From a checkpoint of a small transformer trained on Wikipedia.
Size: width 64, 2 heads of 32 (1 for keys and values), vocabulary 8192.
Training: a variant of Adam for these matrices, 132M tokens, 4038 steps.
Each number is 128 + 32 x the weight over its row's rms, rounded and kept within 0 to 255. Layers, rows and columns count from 0. Numbers have three digits each. The size before them is the row's rms in percent of the matrix's.

# down: layer 13 MLP down (transposed), 128x64, rms 0.117, rows 2-68, columns 0-63
# gate: layer 13 MLP gate, 128x64, rms 0.171, rows 3-69, columns 0-63
# up: layer 13 MLP up, 128x64, rms 0.167, rows 3-68, columns 0-63
down2 106:172115115162108141147154151133100101102146134111077131171131084104146098158134151127208173130149181088174133094074122180153139072135065088122120197137122153117143102126120168145100149144113203
gate3 094:095155113189150088095097096099115161136181111180139071090120162119175155083142130127115142161132154111079120096116207175150084144166126099125152096148101101153169157140154141103129147137075194
up3 106:087128140146129128207127120119150160162206078149100101112172133151163102110161147133133110136124092123135109185144120151147060090089104121145137105162155176154146077116138180090170069109119190
down3 110:165084115165107112196140108137199100133098089069092138139125135142190092142116148144203147084058096110142106165142155076134144109142147133148120113156131060130136162138116132146147066092137150
gate4 098:114047178141132089130167109125116143132083119120120082091120074090076168161089086119114093199171147145125095068138103126126134117193123109114150126133090097084129126085075103130136085159094126
up4 103:126120062147170132110120141046118119138058142118147096129148151113165160131175125085168112117131150154109066194181128149150190114113114153102143135100142188102136115164152100150201141095134110
down4 099:153135139158174129113126135130076145146079167131119187125106103107140162130224159141098123099104036103115178131082162081148112172131108127165138150140105122061128136120115114167070181124132128
gate5 091:151179097154134117157178165127134094041166085159150146072131114146092134113084134142120089195122109110063153149088071111152125168128103113069124092133105107156157103150099119145141152076138160
up5 101:101154165126127163130139109172158153067165097110137186082144152114096098080133062134216174105146152122072099151108121197114120146177127124099100153140146128175163093180137121162115120127109122
down5 092:131098102081169165111151139164143153155157071158170167176160125177116113092135151080113131061124156095182091144121118144114149113102097146111116163082137142137169121092163213098079116167100148
gate6 093:177139127096125132140076157124127163130123058113127090103109153116148140081060158170129194122088127138186143113164104149126098114092091084096162109097150113125108124137090071182150166164185170
up6 100:112104062100102102121169142158149060107136120102172132131097105125124077159123134041155179144147102133072134056112125101147108160120148185165083148096119090143150134116091113132086088143093166
down6 097:112136146144099095100149185127141157186144176100139154074113126093151115075182153147172068123099146159121192142104138020127070121115114119165142116143111103153133123083122131124105106152082110
gate7 108:145132180183202148119074130139113108103089117136130140099115049119138131108208165113137120151112199175122144125136091130136139153137107096145138152163112141114102051092131158135128171094059123
up7 111:177180110099132170142151092094166113179074105165124092104131088138133109127054092140147115120112103147138132107132139114118131105136125132185128119128134218173101104156187121141040125168101168
down7 106:097103102141157133120097084127130143132169126137074154117141105136176130106114143199120109081107082100120103134120178131162113182160136124133202133151082093092143159164133100065126127134234106
gate8 090:124169111089055107092113099138081128127123125136186119108116079154119143098079106149127126096142184157169175086121121168106107127186092081108097144130086099174155146118064114133117086125111201
up8 104:147120194096117130105117143102103105169139117111161092111153158104115054165103168091128166131091120077106106199145082085197128151117161163128147100071127113167076108136146176123141151090090110
down8 102:111147159157119085131140128147121178117112126115055135088046127101113112120128103123116175171160094160122134074159108132151100152107136071190142133137066149093181156158090106106109152191086093
gate9 099:081127160110101106143082107154150128081094148171098087097078104119065152141119193074132143139107216180100154154148137100178170148130210145125129133152114115136124130141169107119166119111116101
up9 095:107107130142092165097160092138154153142164145120161101137143141095116113113155104091144102165082071039105095166146130130123137143144092108123145059105082160121091079179039118147153123150111177
down9 091:078124123147145069065098125142157128181081135070135149114133102097151093107141132137128101158159132187095150122143160213121081107118138075100118189175135069128133136177086128129092123119086135
gate10 108:105134117119171147104107126160172149120149085116148100112147144134137138124118167037121095144217156153128078136137087199106111136108174093107082151183136151156104189146151126140126111099062106
up10 097:116174176148130091097112166118034096159190102110122106105154121075125115109078081101151146104115124116171127167171148141155112174119110094186067132080081113145165145150148147139159159139106113
down10 106:156122174135178129087124136093155172167087163093136084129117132085135148105168139082150072179173136211085161147114071089129169093100116147104151110146082127126113121113186179124125111124131084
gate11 107:133106132120138151178128129157145125120116110172148126134109096093150174105163170157132115220187149135120131093091144123131212134186090111072152108160074132149124172161101125112117160137086056
up11 116:092123133162085121133179097201167136171154103138127124136185091179203122132150136098121170151144181143147150102102137097146129143142146126140110112146144159090051166119080174127098164099064106
down11 107:111139090046151152131149079155107122090154077115099104105145113177205161149152162162107100174111159151126148144128134107055123071119163128126103106129097147106128129067091177140104126193116129
gate12 109:122166138124201157115120163134131123113179223137117169131131093137160139104130158155125121112141139164109128137088170163116192110100123159046116138129138085070145122120110109111154199123081180
up12 104:071062123067155108096060143127177091146139135098164106158195170094094087103137103083153118138164152126122169136128153146143158149070131138117127130151131057142153131161122153151156147107101192
down12 095:171122164177110039113160129072105090082147128112106114165113127143149088135110171154150110178184136113139074133162124109120101175173152102108083158137078183123167079138139103112138112074150125
gate13 104:147092140141161093140088117150137151058136141143140163141124130143107087106152119138125102199151148123172136042117093145146077155184150061073160092171124113150189148139135139075147132102156091
up13 088:075085121113159196118162148091138107088127137136191140061185107069097184132078129127122156092187105166163146151150168186149124130115138168151061129128129132137112117131168140128150132151132087
down13 100:157160188128103107058182120153152083167136175179102145130101157102175131184180115159120148137118113088110154159081113101136152185115112079123127067125143070136171167139121119137138156101174124
gate14 110:164064144161167130125135154063045123113174143192124106121072110134175153115149128075065107155119139135088113125108147153127187088180110122165084156120145146106141140122187143090148146125111128
up14 100:165129126075135162106123187140185117117172126121151098128113113172168148140106186111090112116114082119130073077107068117091175121149129155054121150112148121095135168125099082166084144169189144
down14 098:128172228080119137105171092111120140114166128119098149161113112061181158155117078138108170128089081140120098138129106154133152149116128096123111129099147104089109126171096054165135163164183096
gate15 110:139068091148168125170108143078065094120119090146091122111155116086089147107090105104149121163119175137113106099095175165094105181146139146072112159125167159167103211108128122138149143101077166
up15 099:102145136137100114083129166075121102089149101174141169158119123098139098126158126094144199129115149075143135062132105119027157104092115131093148092104107042145128124165167126112095090111119122
down15 102:122120100105143088139153080156117132072137165163145128109131089116075145150103195158080126162153128117182056135137135087102096092123101103099109207153088147090123183125141170173180137150147139
gate16 102:055172131133130179081112176160110119140172112130102099136096105128122132147086128107159104125146095152050181166179128184088143134118126112124116146167093085105143113134157065096181116165082091
up16 105:121117144169139147147128146146077119115072114134087114110136087130094179099168103173062195099120091114106081211089141112157184162137118169057160163132146113118129117148123147126087089145101128
down16 103:072151138131095151124060100131091170161061138136166104097139086097109102155148153174110112127117094096111118134122150065143136118054118110134098195134204088114082130145116171112102106170108120
gate17 090:140133109112120152143149167071141142173098145141133158164135128179092152156131128148101153124101144132155054090173163137145098172179070122126141101113051158115069180158109131179154063147154143
up17 098:104144045111099107137107165104139038133112158116160089124100160181111133113112108121110036153105148116131134128097098140127093124182071115121145079109114135172171116177155133156118070096136133
down17 099:130162137118189082182194050105146146102107132105109105171163125123136202165185172070126065124165151133130119101159197094113113125135143161117116168155083143120128097146126127131097123115122122
gate18 088:145148121120149119050133189130138169104159112153156127144124130154064140113108198170116092147088115096092150174094182061133094161083140121178147151132196133154155114137167159145106105110120165
up18 106:178120103108144123137166104128150079112067098112141129089121122154104148091095083117177098111142109110139163129120115126185075158102092090188135082174129113161157144073157101185062102075134160
down18 096:098122091102079145132128133142138122169122126169082083122109106129114145117155135124077106146146098155139092120140146000103178100175165152070122130104136115139118144148093057131146135144125111
gate19 104:129154184128178159091132111126136140135170155147147183113089110107133121155100126140138164083126124107128226119143116102133114158095158142124155103121139124170098115140183062152105179162194211
up19 096:105112079142166077065068138089174141137103161186146117149153144188156105164096109085137141174162152104088137087118088085138084132147108117114118139145127154084098103069120200140111115096142143
down19 092:138150120109106120127105169140104133136150125141119118190118133088126082135123096150126206125128072127129197175129155058105096122107149134102177152161125141163105146222101099123129088088201107
gate20 106:101141160162112127103090180156103124142108188110189038082191076098114171129099115101140110110084144140102159159123169148098141131148151112060106095152111157112154142176140153155117154136101167
up20 103:153103155100116127098148194154152141148115090164103106115165123118158142187134121104162102127170190193171150134105151175156111140123124175131179103115126139167143111101164047079175088096169153
down20 100:146103073104177155095174116153124105174108108168185138172176108197093145117163087156141128102067113160101135166133138098075158134152144091183145163164101113194106130108126117149136162160158119
gate21 106:163142098126183099030154139139088118136180129146154064124132143128163146141207177113177124150154095126095106125175161115167171163153112138120157086156130136162162178100162128121149142101093104
up21 098:170115143169131108140097169144125127109111120078106131155133114076121084116142127169133106132179100147129124101098183125123142139124118069130145207125183093123113209126201158115188091086104076
down21 102:153179122105174103100125141100132113116164133105153127123112084108023144168107186187147086135166166110153122107126106082133182136111109141076137176131115099153164140101161167194081123103124135
gate22 103:116064109170126132095108124111106165117127146111130121125124103128092118072132121058076149159192155100131170108072174087085132208164183124070113116163165099139109185150146094119119131116128123
up22 095:124111176117149083120146108156099080102164145202177123107093143089154198154129078123137081184136152139126109116142092162109137121173096078090149087136131126129210110124127087165172138132115170
down22 094:081127168098131125150129154133110140125102215136204127116160088115120190121099121055142133137153117142169159094130132090084173148151117078122160115094138072198147168082129151151119139096102105
gate23 108:138119174194159108079084108101069139168134129100176159102132132118127161152120135133036151152152181089090148114118127118122175136143120113084139165099116155125108137098148197148123135128046086
up23 100:120078121124139118106127140121124109120137189053152092121125119113165227121143161135184148172115069114102122148136123139087139157135103123104118127105105147148051120152035142119120144150136194
down23 102:152172138124155093156091208154167113159120151164084136128102149144139049135141134083120107146096119143141069127117099135136131108153137124138155130195177041097163093062161150119128159098108130
gate24 095:091130123117064101160088179184078076132166129118177110114088100091111122121127136154107120095139168098145171092112057168125179160188135110068138108142171106110116132145160154083159120103092126
up24 104:149045119162172145169142096182149096152164125169126136127150143108152101103107108104083133113102120157079157182090116154150123146112197146172121163132122085176088104073124050160136146134139156
down24 098:091067162165193123094122149116089151180109071126132108132115135136114124135159124131164132081168184167150121099133135105039168157118086100120179114089100090136109126161084127165080079116152136
gate25 096:102099101198128111095103119184147151143160072103112154129126117075113157122138175156085094150168157100165121143149096162117155113174120127067140190203097131134125107145070079166174116138139120
up25 110:121128137123151137104168052134119154162156155133119120153155100177168186158158127128166161122173121182131125093206148130141123148188106117163192209151116102089110143152086149137116096167160122
down25 104:138140107100132123114153158088153190109175129133153150125156116078136125121152136108172103142122149145104118093186129109106154033148124144077158140098113178145114056085121199164169105098180100
gate26 111:141118194094154133141097124136113173116118137127187081099096084116190088148166129149104119174166110164115090152112143165093156140088142064086172137179141120072099193097120101138111177115115111
up26 122:102097137159141102078095113124094148143115169072080110092195139201140124183111136200145089110095078142108141117109098113106087153124059120163188119134158178147117140116130138133116115103181117
down26 116:082143093123151126130128064131134105145104115101124157136122211097108168176111103142097133118104116146155115172159091179066164084180107167137059077097102122085141135086115182169103120135149111
gate27 097:053125125085132100106105132188146114105178122165141174119121186110151135095190112089108129160150107117128108074092057114110167159134089132127157129120141068140149181176125089183133160126135089
up27 095:074119156107136105098090151128157117172154078101135137080187141133178124046097147092127169144169146119152127164140114080191100139130117127178163127135168090104153177105100160160097153140101070
down27 095:106159115137092111101133117078133133142166126141116055094124104169112098133131097193191109090122080122126141145115117101139120137065138158160170083177190135120112119144061130052139085082111146
gate28 098:115129164089133157123096128192130145087120069109063153121140092122091111084098102133142176150057125113111133092137113149099127147198138073169167098110142093105089145136186107130103186147082151
up28 099:172155058112136150125165096131151107168133125139110158138139152106085113120088114125153091129071097152145161135174152163102194169133115095063154076129127153158146112104149059214119164165122130
down28 098:100057128132124125124137113115108123177068139138112179126140106137160149151137207090098080143118170159126103166103177115099188105086094097085109145143118171159133101085093153159158101109067082
gate29 099:139129100167127103127068105153127164144122171201105169133143127120132121052152126077098156149143107133135179100143099133123160100148174101112120129122097113176196129174119178079176207102130123
up29 098:192122148072082120142138154131165136145114157179137119091165174178139086086107126130135175138165130101107164179218066116148105146076067120111117182101099143164147132103126125124137130118166121
down29 098:132103098120071162142134113151115070129145149158122149106078112210136119104152150166136114113121177127168088174107148193155128121162155103092074143145078148077123088107184141172146140066124096
gate30 093:104077106128127144127087189119129164112040145164167087115191130096079187108155094140138129144136157115121176091152114121099105168118166096156156129160131154112156113152088119085065147108118068
up30 090:146132172140153148102103119177132118156147114111187137113131150129097091155085123099125176117121145164112123110077124147114127189189133076091144111099100071123117183193187079120172090147154193
down30 092:154112140119101101117093174115121124098108104164166087151125156148127120119121156141163147086106070185139175162107150096121166121140144125176234090121095121125129142161080099090158137075208144
gate31 094:154106120135161109096131111124163136200145154154161152132122132152065099113157077080104120091166131128179124131121105137086127120197154076118164152148104137143111074177132157041141205137118137
up31 104:147105127165133136156125091081111127111097103162064081190155167133165147136100094135134138147113124191090171136089131142148088093083098111147111099174155134100119171165135161138213088073162142
down31 094:134107128166116124131154196158077114150160131186143160151137128171097165092137134101131070141166156108146080138120141137087173183125079160115171152066117171132078132107139067171081098120096155
gate32 088:086135108197126095051091165181115150071109163157163127139111136137114094077099124062114132113090161145104165114091142142090129150113133106146104084134094053140143115126100114112143105064106175
up32 090:145165162102152122070134116131137154156086073164130117063157105123099224148151072145112159161117078178156088144110183128158147154159150128096145120114139147126159188170146131100180140153142116
down32 101:126082177106167087109145151133089114157118140162105087113109147126107078056206118152098136162138127183122073156121108166110144156138143109086165168190135106114101110185156177116146145124167088
gate33 106:151155139154163106132122158149066104105120136113131130126138095048131080103176111104178157109118143208114094066170090146152145162145083131140113119188126152114144154127152070098177136067121164
up33 107:151133171121144079089167122097161165170133132123136073162095119102108140114248124157111167129120132145094113083174140143091193127124103142133095144115092150098190093165157147165144165135142103
down33 109:145131177124125085152120104202113122161162126102120120139109106182099067136077129155144126107106164131116099047161144037129172141177128158139091105084123131147106119090108158146151168070151119
gate34 104:138104125137153123131073112140094116152127073116135119098096172112145166084153117133058098150141144085090128152152157128160155146090096167114100089161147182105134025168085062123160127169112134
up34 105:152127135033137140121167108186076116074152122114118091143131146145108116094158093112173119143188121086127137080095081202122128127150067112112128133085139106159132085110106166088109138162091090
down34 105:085149167067138140149120142105176149198091130120113106136117172140130094047128096134125110122128078180117139152124129041087108078161167132167099056136144093129134160155138148118151117120162094
gate35 106:147098152085172109084108125114089102160169137157164169107088136124081079154183126064092107150167141138103108159139176122123128138136114095077165100109215130107139149162110087087155164124072132
up35 095:160183109051089093124127083132158069154159125101150126130087105170127090118157180092166151090116142163174121142142079100173142120114163104086134120131173178109124066110108110155101149101078102
down35 095:116097129130122135173164108121166109121121103103027130183166105130157178197143098161176129088103107166146109117148140184141136144141122126125095171162077148052085084142117111166120115139148157
gate36 093:131148129123132067084100134125128135069105167108155094149144172154156182142114092101125042153167127156102111097121167120179106142075083146112167097089067172169097144131083148099143116164099141
up36 097:160109138155130102096174120230114063080110127152171164149119174103128124149131137098121145119140096118095156152148182103147113096153193102171105120135151120171140161161142115126208174145087131
down36 091:186164180133099173184150112169172144127130113092131107158145117122174133107086143109133172131162082101113148090128157160193112109087174122150185188116126084108084146132148153077129082155163157
gate37 102:136128131107139207185072094099134133094128069124153090112172141128107172139139138149090138159105179101102198159097110115063172164125091125107110130113084123101079072116106091169134104153156126
up37 093:169106130127183113141090113104120139126121160146181152085092149190068072156109161112101123168133197161144129133142087136096147089155112117167085129131121196120153093075147120126186171171110160
down37 095:116147056145071096097132138127119146136115091160166089111182123094164185142131161098102134109140089130158184123157062165066130141122133148109225130067116143148134132130106164109157101116157135
gate38 102:106099105149170113088121125160126170104128161088097122111196076131126159086154151154104169150185156123069100139130126108157143125081157090155128105098058113122092161153089092084154135089177186
up38 112:136130137146153079126136162143175088039144133125164051081168156189119158137111133095124169114101138152171164083148103105098086130136135100071153114129143086184141119156119170139148110126143064
down38 100:136091129150140148091122136062191122117126113181142119133112119096111099135147071125114086075110091119102138107056132099156103087108139086094231129094121112100158141163140156112144071140135073
gate39 102:167115167129149115144125156144131145095104168121096162108177092085105169151191102104113123093165183135118163100107105174097179131149179059117143102199133106189164185150146125100161140109137114
up39 096:069128114116182149082087150169127081108130136141172131170122153193111106134090129095127146189070137082105114116103124122116160187135106123104157101040144133079115148143115114142138129166199153
down39 103:107110150108167143108137137153094103147063197165117125164112188095137151137139136114161174176119132157139073112109105163115233172217162114126086123156137143128104150116142116111140112102149105
gate40 106:138067177125094138122099119160064080112163129153113124126125112129111157121169108139142135174196154150117188091107152119123117117141107102102205081160087089151147163162129071134156173148062152
up40 104:133155150172129125143102120113143167139102097172134156102160172067125146075123158060108140058088071104125152136127184127171180163145155173162119168127181126129124123169156164082110157106123080
down40 109:153155143113177121103163149097110144204128102083146101154119103115109134094163114107091107192144073154135123140084165106095136138104137068186212135158110084128101136137193145098090163127098115
gate41 102:091119116153141092137150099126174129108143067117130139120102104134172051169153159089110112184108155187117138080116122153129143199092141168159058146158064120110067137155148117092134102106107142
up41 097:127095168073121165125189083187135143156170087082165172059135132150133115110145145110147155120098179082089154112124075109094086144157137150112150118111116176142160092126167107174155106186151142
down41 099:113102160112150129136181141115137093187108109108120148106079137078162132148126121101148136145129144066077157100059127223140121172131104120074104139106074135127164105136194135106159129149189104
gate42 105:116150179132132130146085148101051146157127183133183157134083115122184132080179136128084140135161170134143178123132170108112183117170137141150114085110092108194154153138158083106103103094093085
up42 099:157121129137088045107124181096152155107143103128119125174131163054099175088112135127158135137156062166108097113155119141153110146151170175137106108133118061157111144178084157087125198124151118
down42 103:159129111066179126105095124110156158098144114179137129110156153104104143059133111124076113139138149192122127073092135134069111072089137129059186148141131127130142175200162119133127082139089117
gate43 094:066121138192157121167143099109138162153187196097127174141125148139098132188150158116129151133182180121095109154074088129158148110138120091133110188094114077124119154129131092097083101146115067
up43 104:126147124118097127130112109177189202156095165106154169112182148091145120169105110106090188188133140190100108143092156147112164068089166107104132156201150138118117074139107116136147101137127126
down43 090:141081163114079168171158167177101095131184147093134097145120077165163153144106059125174145075116144070161118112174165141108141137140083100117071142111104122169130150105126164147102103122094076
gate44 109:117103099132118173138077183138118099120098093109102098146134111082147142145110206061103127132110177116075110087159143188123144152138140155092129109159168094166063134132182171133143189102139160
up44 105:138193138131111141124112164129056185149101115143136153138128085123073129127119068112120123111181120136110174135165097138111098100069120093144159129139133081099119084127111121095134041176067183
down44 112:107087135082107149106126161153159194133122122146148120060102165210149127154122154118118115109054114102145123150093157165112166180193148163101096124125159085126123106084116156143149155076181115
gate45 105:097154139177120089160116147148129154163073165118180122140154106133089098095133187165142187170124135152137070169123110142105161153090130155169137131129119134178038163108139099182109086081112121
up45 094:141138111116132136132139116187173106089103119144097103150075095118106144191138114125163139130152127118105153120113136110116104082122184109127116122125186115085111090195129134180081189244159123
down45 099:100168154159154136163135121082133148159127096065129153106137110129125107146139181077152143076139143135154109068100189046109174147122143106126137186131135132082111206117067151130166142130083126
gate46 110:082116122135160092108106188169126137133093127158141099080186147115130126113158151121111124144132196125094135078188152142086120159170174134069114115171123095085070175101128109150206153142106112
up46 112:138128102131123154148157153109154159133131132050082178062142127125131132124079119167173107159148149089122150120143097159090097137147112171120097110173107164071113148064178120225142105107095138
down46 123:189115158108121102183111094117227096120151169152143129111132146133172160148067099122141139085111118126170135119096094107147143103088101089172095171105188152138181085094149132130138089152149171
gate47 094:093117150135164129109129147171062129117194114165146088070092140144061113109113127152154126127145129114126146157139160138125176112093194142175052051125130134141185136099107114101126122091147071
up47 095:178118138085139179130146144142113147167136096194144093154087080072215133124128094133125137154170107107060126112126107142114084114155096099080108076126121130148093140098133051101165145129145165
down47 095:136070153098132062134149153121084120107128118150146145139191125168100117110088061148173120122162130131173109131133117176161137137124152161123102005150128131128118161104081149117176095111163092
gate48 111:123081145140149144113065141172049135179115126205135142046136121108158109147134148093164132133164159152057144127118112108116154098133089090163108133161105083142129156176168086098122156133166134
up48 101:129136138134094178178191102157186175168149109110129120148141149154152198182084148088139159112060123103109123118115121135095097146129121104174078135105142109135125162064133106070169110074127097
down48 099:165106131066126161107183100160071063083162133111158162129131124116151126125117126083132086117111164121158091100145123139089125046177109151068109064136130121201094083131153148140134111124100136
gate49 105:161091078099144074102108195121140140108175169136137101162160125134160094153120141112107126128113125135059107144135110175161140067125125160054167128182077110084188151151183096133095111130128142
up49 105:111061110123106190110138088127149164079113136113120143125135098092115142162191077111117140095138072083142135129124183114150148129106177155196159154121127071151140140107201180125159109115114187
down49 099:088148172114116136076109146173074108083138114135086138127125124128127141160147143117095105156146114110100118080114142168119089045117124151043072133110206090071147172131121107110112154139072140
gate50 100:172181064178171127174143162135152137115148110144148097114107124154086136193169123144132128116127102099161148164082127167144147164159133156145124145122116112054060167117177088099135133085145199
up50 098:110134159147116116158114115093084171146153185123113110151158145169137113170128151165129089097155124104118152088162075171175151160181118129158077157095103085088103050162154123188113119164125187
down50 104:088137116130150098109102102125180206112139141152130104132187161172136157161116112098096104123123107119086116199169150092143087201113127151145091100159170144125102106138083164094130116113075201
gate51 112:115127101078165116096066155190125126183066149137168089160107157072122145139132150087191144154132112131108175068115166145118106129111133091099119138143136105103133132187126108111206178093140145
up51 099:170110137119104146113154064140135189115164116140165113127129215176146103114132167143114102172115086054127120163170123129167088163102132055113124094145135149175181084112138126098087104109104134
down51 113:156097106046167108138162097173137089129118132090168105124201103107084111165141146134123055111099129100142079093137098148104171132092105105112093113123104154111073100108162161134106106202096141
gate52 105:180131163057127088164095103171124099153125152158092085157104102099114152077121207144084130112142120143075166112160125145136176148103165091125068116092131093128126161100106181138076157109115103
up52 102:129144162177112161123101170105059116169181171104130137112065137133091118169156111142065110176140134089144159169088148134095118114181153145117081137104114041138086145095151121090095126119161141
down52 107:128064164089160106173154125108109170159116130156055119121183136131085179088141100121182105152108115118075125125043119158148163159123091131126179155132075118097107099143158166113116151137107174
gate53 113:111161134150187168097099129130093124141130117123093130128097140090055192087124119105058128182164166141120149138119168128105159171122116143146093124117105102174151065116166071107133130134043161
up53 105:060140163153099080133120120088126118170106215095111109098160180152136136084119114140144106163120113119090167133064216116178100101120145129131127132160082077128148164154121130108111151117179155
down53 106:111158116083108098071109125188120144108111145153131123123111114129048126102158183112126131158113145076083117099142114169154079139106160094159101091165140083143089135183145195120139141151075199
gate54 124:112053209144159152183143092160127129145092100134098160138155098144107138087145133131104159157142166117109075130105134111091219155119104100098088151134130102102087147121083064101107082108106126
up54 100:127167114078087078075157123178158174125157134085174121132202094120118126130117174139160135105080091094177138163130141099133111083076105070153182098181117137160116137095172122158105131141118112
down54 108:151087170155140176174124066117107046108119118120062163178066137163151118136155114118124139091121171151126078138112108181085143179133148155108074147116123102091117169111087087128130089113101124
gate55 080:129138164163121146134142164129138140155085100148131115099217123158135114141113156087075136120112124135136149089175071078129048080131147128102093133168192132144133110089150099107111161122195192
up55 100:139043129133120088073136108171151099183125105138159135173172114101093126120139151086116139159167131182183076097130191094136116165114139117131091077109130103137149156143115124092067096096124072
down55 091:154181101162121199139103108071107115161087130144077236133107105139140132072081164106147139103109121124138154077114166105138101153104131170177149180131114134136125138156147077132170142143106164
gate56 099:110119124153206094143168045143092145134146133154150153133092168140123096120134065133090199201119126173123126128104110144089192121145123136093134110121075160152140152172160105152151129160102080
up56 107:087144130077096157109118084121159152149072142137151136136097187113136065151099101119120057080145140075122166128128096138182147124120116203174100134063109121070150109149141118074122135130170117
down56 105:140128130135143143101154099188033109071147071099129090129150138133138100104122119117122149108120054087112133082096155135077165179141125156161112129099044156142099134131069081156115153131142120
gate57 109:094101120174134098112110120167121112093100122115171081119122160134093143140177120097153166186135152240094127164097140158135187209162147144109136155112158120099126130145121157156119121061121101
up57 097:117121174100117097152153119077149110168094146093031102144110120151138108162096101120163131128139102121103084171138118085160096126090102139141172140086151093131186167186138144096134082152175194
down57 104:133173118160088187112106122092147136155136155104192180123117097151191122186163189117108119121124106122103098123118150158078082119121131134109115188068101166148122092114120096099167044132115109
gate58 095:129088152044151195114138118163150125121098139178116100163156125138056137144145111164129181185143150083077159131154113078086154110134131144155153078135138159210163119146138131138120159150095123
up58 102:199120107152113222150123127149156116068125138109091188110081162118129130119183103098137137103107112151096124144115130119102043107107178181153154140152117118164140085173079126130161098143103151
down58 101:131138093121147146094138098090110138123159107083090146183118131106102078106149185079160094147142125105160130173158118016108144071133123084102111119125089099171140076128129128147121161189102097
gate59 084:173124135115077129110103172155091097095128160157122113056113120145071148179131154127111165166066131183113182148084126102098105097147107178152091123103191110145170092165076131159118127104129160
up59 098:123144146157121102112114074134106111138121143177099144154120094181130054151141141166091110119170139102143099145164134080174139172076143085097126174046178128116074158057135132115140110157093106
down59 092:123145154141110088118157151142150095152123105159191114058075119108105122117157098120155193153102101133106113137116180062154126113103141111167158170161143132104165126201185118104103072097101071
gate60 086:093171173142131140070140160072109112175129166146139084151107182105086104131133150160094179115161108135152135096123104206148154160079158120088127124099115082176123126065131065112131146154168108
up60 104:126134113119085132091113129070108130158114144134110056095154159139091165068134108121161188098137121136125151151152072051145110160084198160164094093156181141167108070122119122123105163136106109
down60 112:165078140105156158111118115085127136127120127090133079129123111116098172104112139099168095138138117101179139128145104255176149135107162140118135115081112167138127102107178149134143163183140140
gate61 108:147124085132157072147109115118138132176170180140157050163116129154129190098170136093054134130163110138115103152120153141111111165124042175155142077093107131095136122110076114124123118115124068
up61 100:130103100195204158128137167163175155134154114105112102103148162066072117134121181178128115166111120142087162118139103120128150167169171113168134146148111150161138132122152221095079131101134105
down61 100:095123152103191114129130113091166162083158129171178169158141101118118124066130106145131129181093122119138135066166110154140123097148137147209157106167189080117135107134179074123173099156105096
gate62 094:145116153130124102130076122125157088091077194168114164140185128206100068134109143147103090099077132128111127097126110135116108086132123127108161076131145140072067092129167123124147169186083097
up62 102:115104151097156131075197153107159186107102130121109091118180141095119124119165143102131086168127122093123101097125157109101083175098128124122057104038143118127147071081097105125178145105164099
down62 094:119122147142130111211182157155098141134158148168121149119122135104128174191118131068073132106131163210150162146117113198083163107137130166159114146124181138156132109099117105164104146186088140
gate63 094:081145156083162153143164115102092194082107206158111086107164145127132128122143104084093132187134130199159085145115142173155132110111165074090122133142099132088094084161089161117147160154125128
up63 099:170091099212151119137129056103116141099108201128127151139138080082122138163135156155150087110151139076155143109100120125190123108151144173098137076081157128123082132167145137155181087167149129
down63 095:134136156162083166115178170130144089170090153122098102129091080110105182107097133084093177127096135145142157129100168123083142148164139085096144171065075083182134136126105112196153114108154157
gate64 093:154103087132140155117167108162075134087148172143175082153120143121107181139130178124104173154129116135123130059071129094086098170220157099114125115157088111125149141160151115128129185100143070
up64 093:094135122055149109094069134153158141142139139172128177081114149124169103087105074086122130148210200128136206136128177137121171145125106138109140118155149099129169119145120160174119101174125113
down64 097:149127145167124031143110130154099148131097176087137078108155120153130203187112117092106160171146165144136111137103089189119123136152100134124154102092113147151074196137114080112143183105141114
gate65 086:148088183118137119126141100128143151135096104108080143084175127115127185090115110180080102102182143142139182128142166172131083095160118098171074116193126139148111180077114099113182160161093112
up65 103:129159157152188098079147100125159118129116057118115150108142155133126140084103121124132140100125062184139214108206097163137124115131148143110077134122074146140153160115144044160116108147094132
down65 099:123102096096124100094081107104133136078145139132165138129097081166122213164129112114181182172162150148151078138098133146180145155062112124130151160114168198090152123138125143113108131093142192
gate66 091:132078167173137118139065204122163166151139098164173133150147083134128110123154150108114126103153104098085156132108155121107130168152140046109108105112166064117105103088202115133140175103169110
up66 092:133150169147081084079116183146118154131151128108098124154103101072128199100147071154124148175146164154133112117096152148136093165179114203114164104199126124122139135215136129100136112108140112
down66 100:128145150105219134144122115143132054109078135138092115094125134076077099110128159095166101127131108192094165133154178100102127133151181131132154117130118110113142136211121121100098141084054112
gate67 095:138119094124151094126134125108107088112181097126123126092136153133077163101185130144166206136145090182086115105114130167154179187107141137086155150163076167086143146156146144090153128094191075
up67 094:043093101222140142101066105153157114106158137128107153134105078073172130154132121136057116092162150141126071113121116138115153128114148118180069114079140150156091124117129126117082121157107113
down67 101:075087180134188122119103107058116194146096165107104135097163129160167152143069158090151152087124197187137129122095165124157100123168141144192140133118118145126127183147146148108099104129100138
gate68 091:162102162091083121092134162168147130100153147111156104147106121132174126177156157127181145105146140065153193127164180111086130145125183126118167114057149102141061189120120156142116192120132128
up68 100:071156111141155118173162113113074136112138067131101118093108095122126114109056159138150100086142125127134146178204043120154161193109149168138183122171099146146157133124090142154133084128133122
down68 091:145081172125133144130136153092127096125097206133088099137120168185139109121161159150136167080124120106134145158150126041142113154171112086165143075169112108145073126135103075093203100111132136
gate69 107:194084200108146098142086102146151117121098173140163149196129115145112118110133138091084110140131177112138142104173125142036093119134166173177110082103133143096156133103161097141083145165092132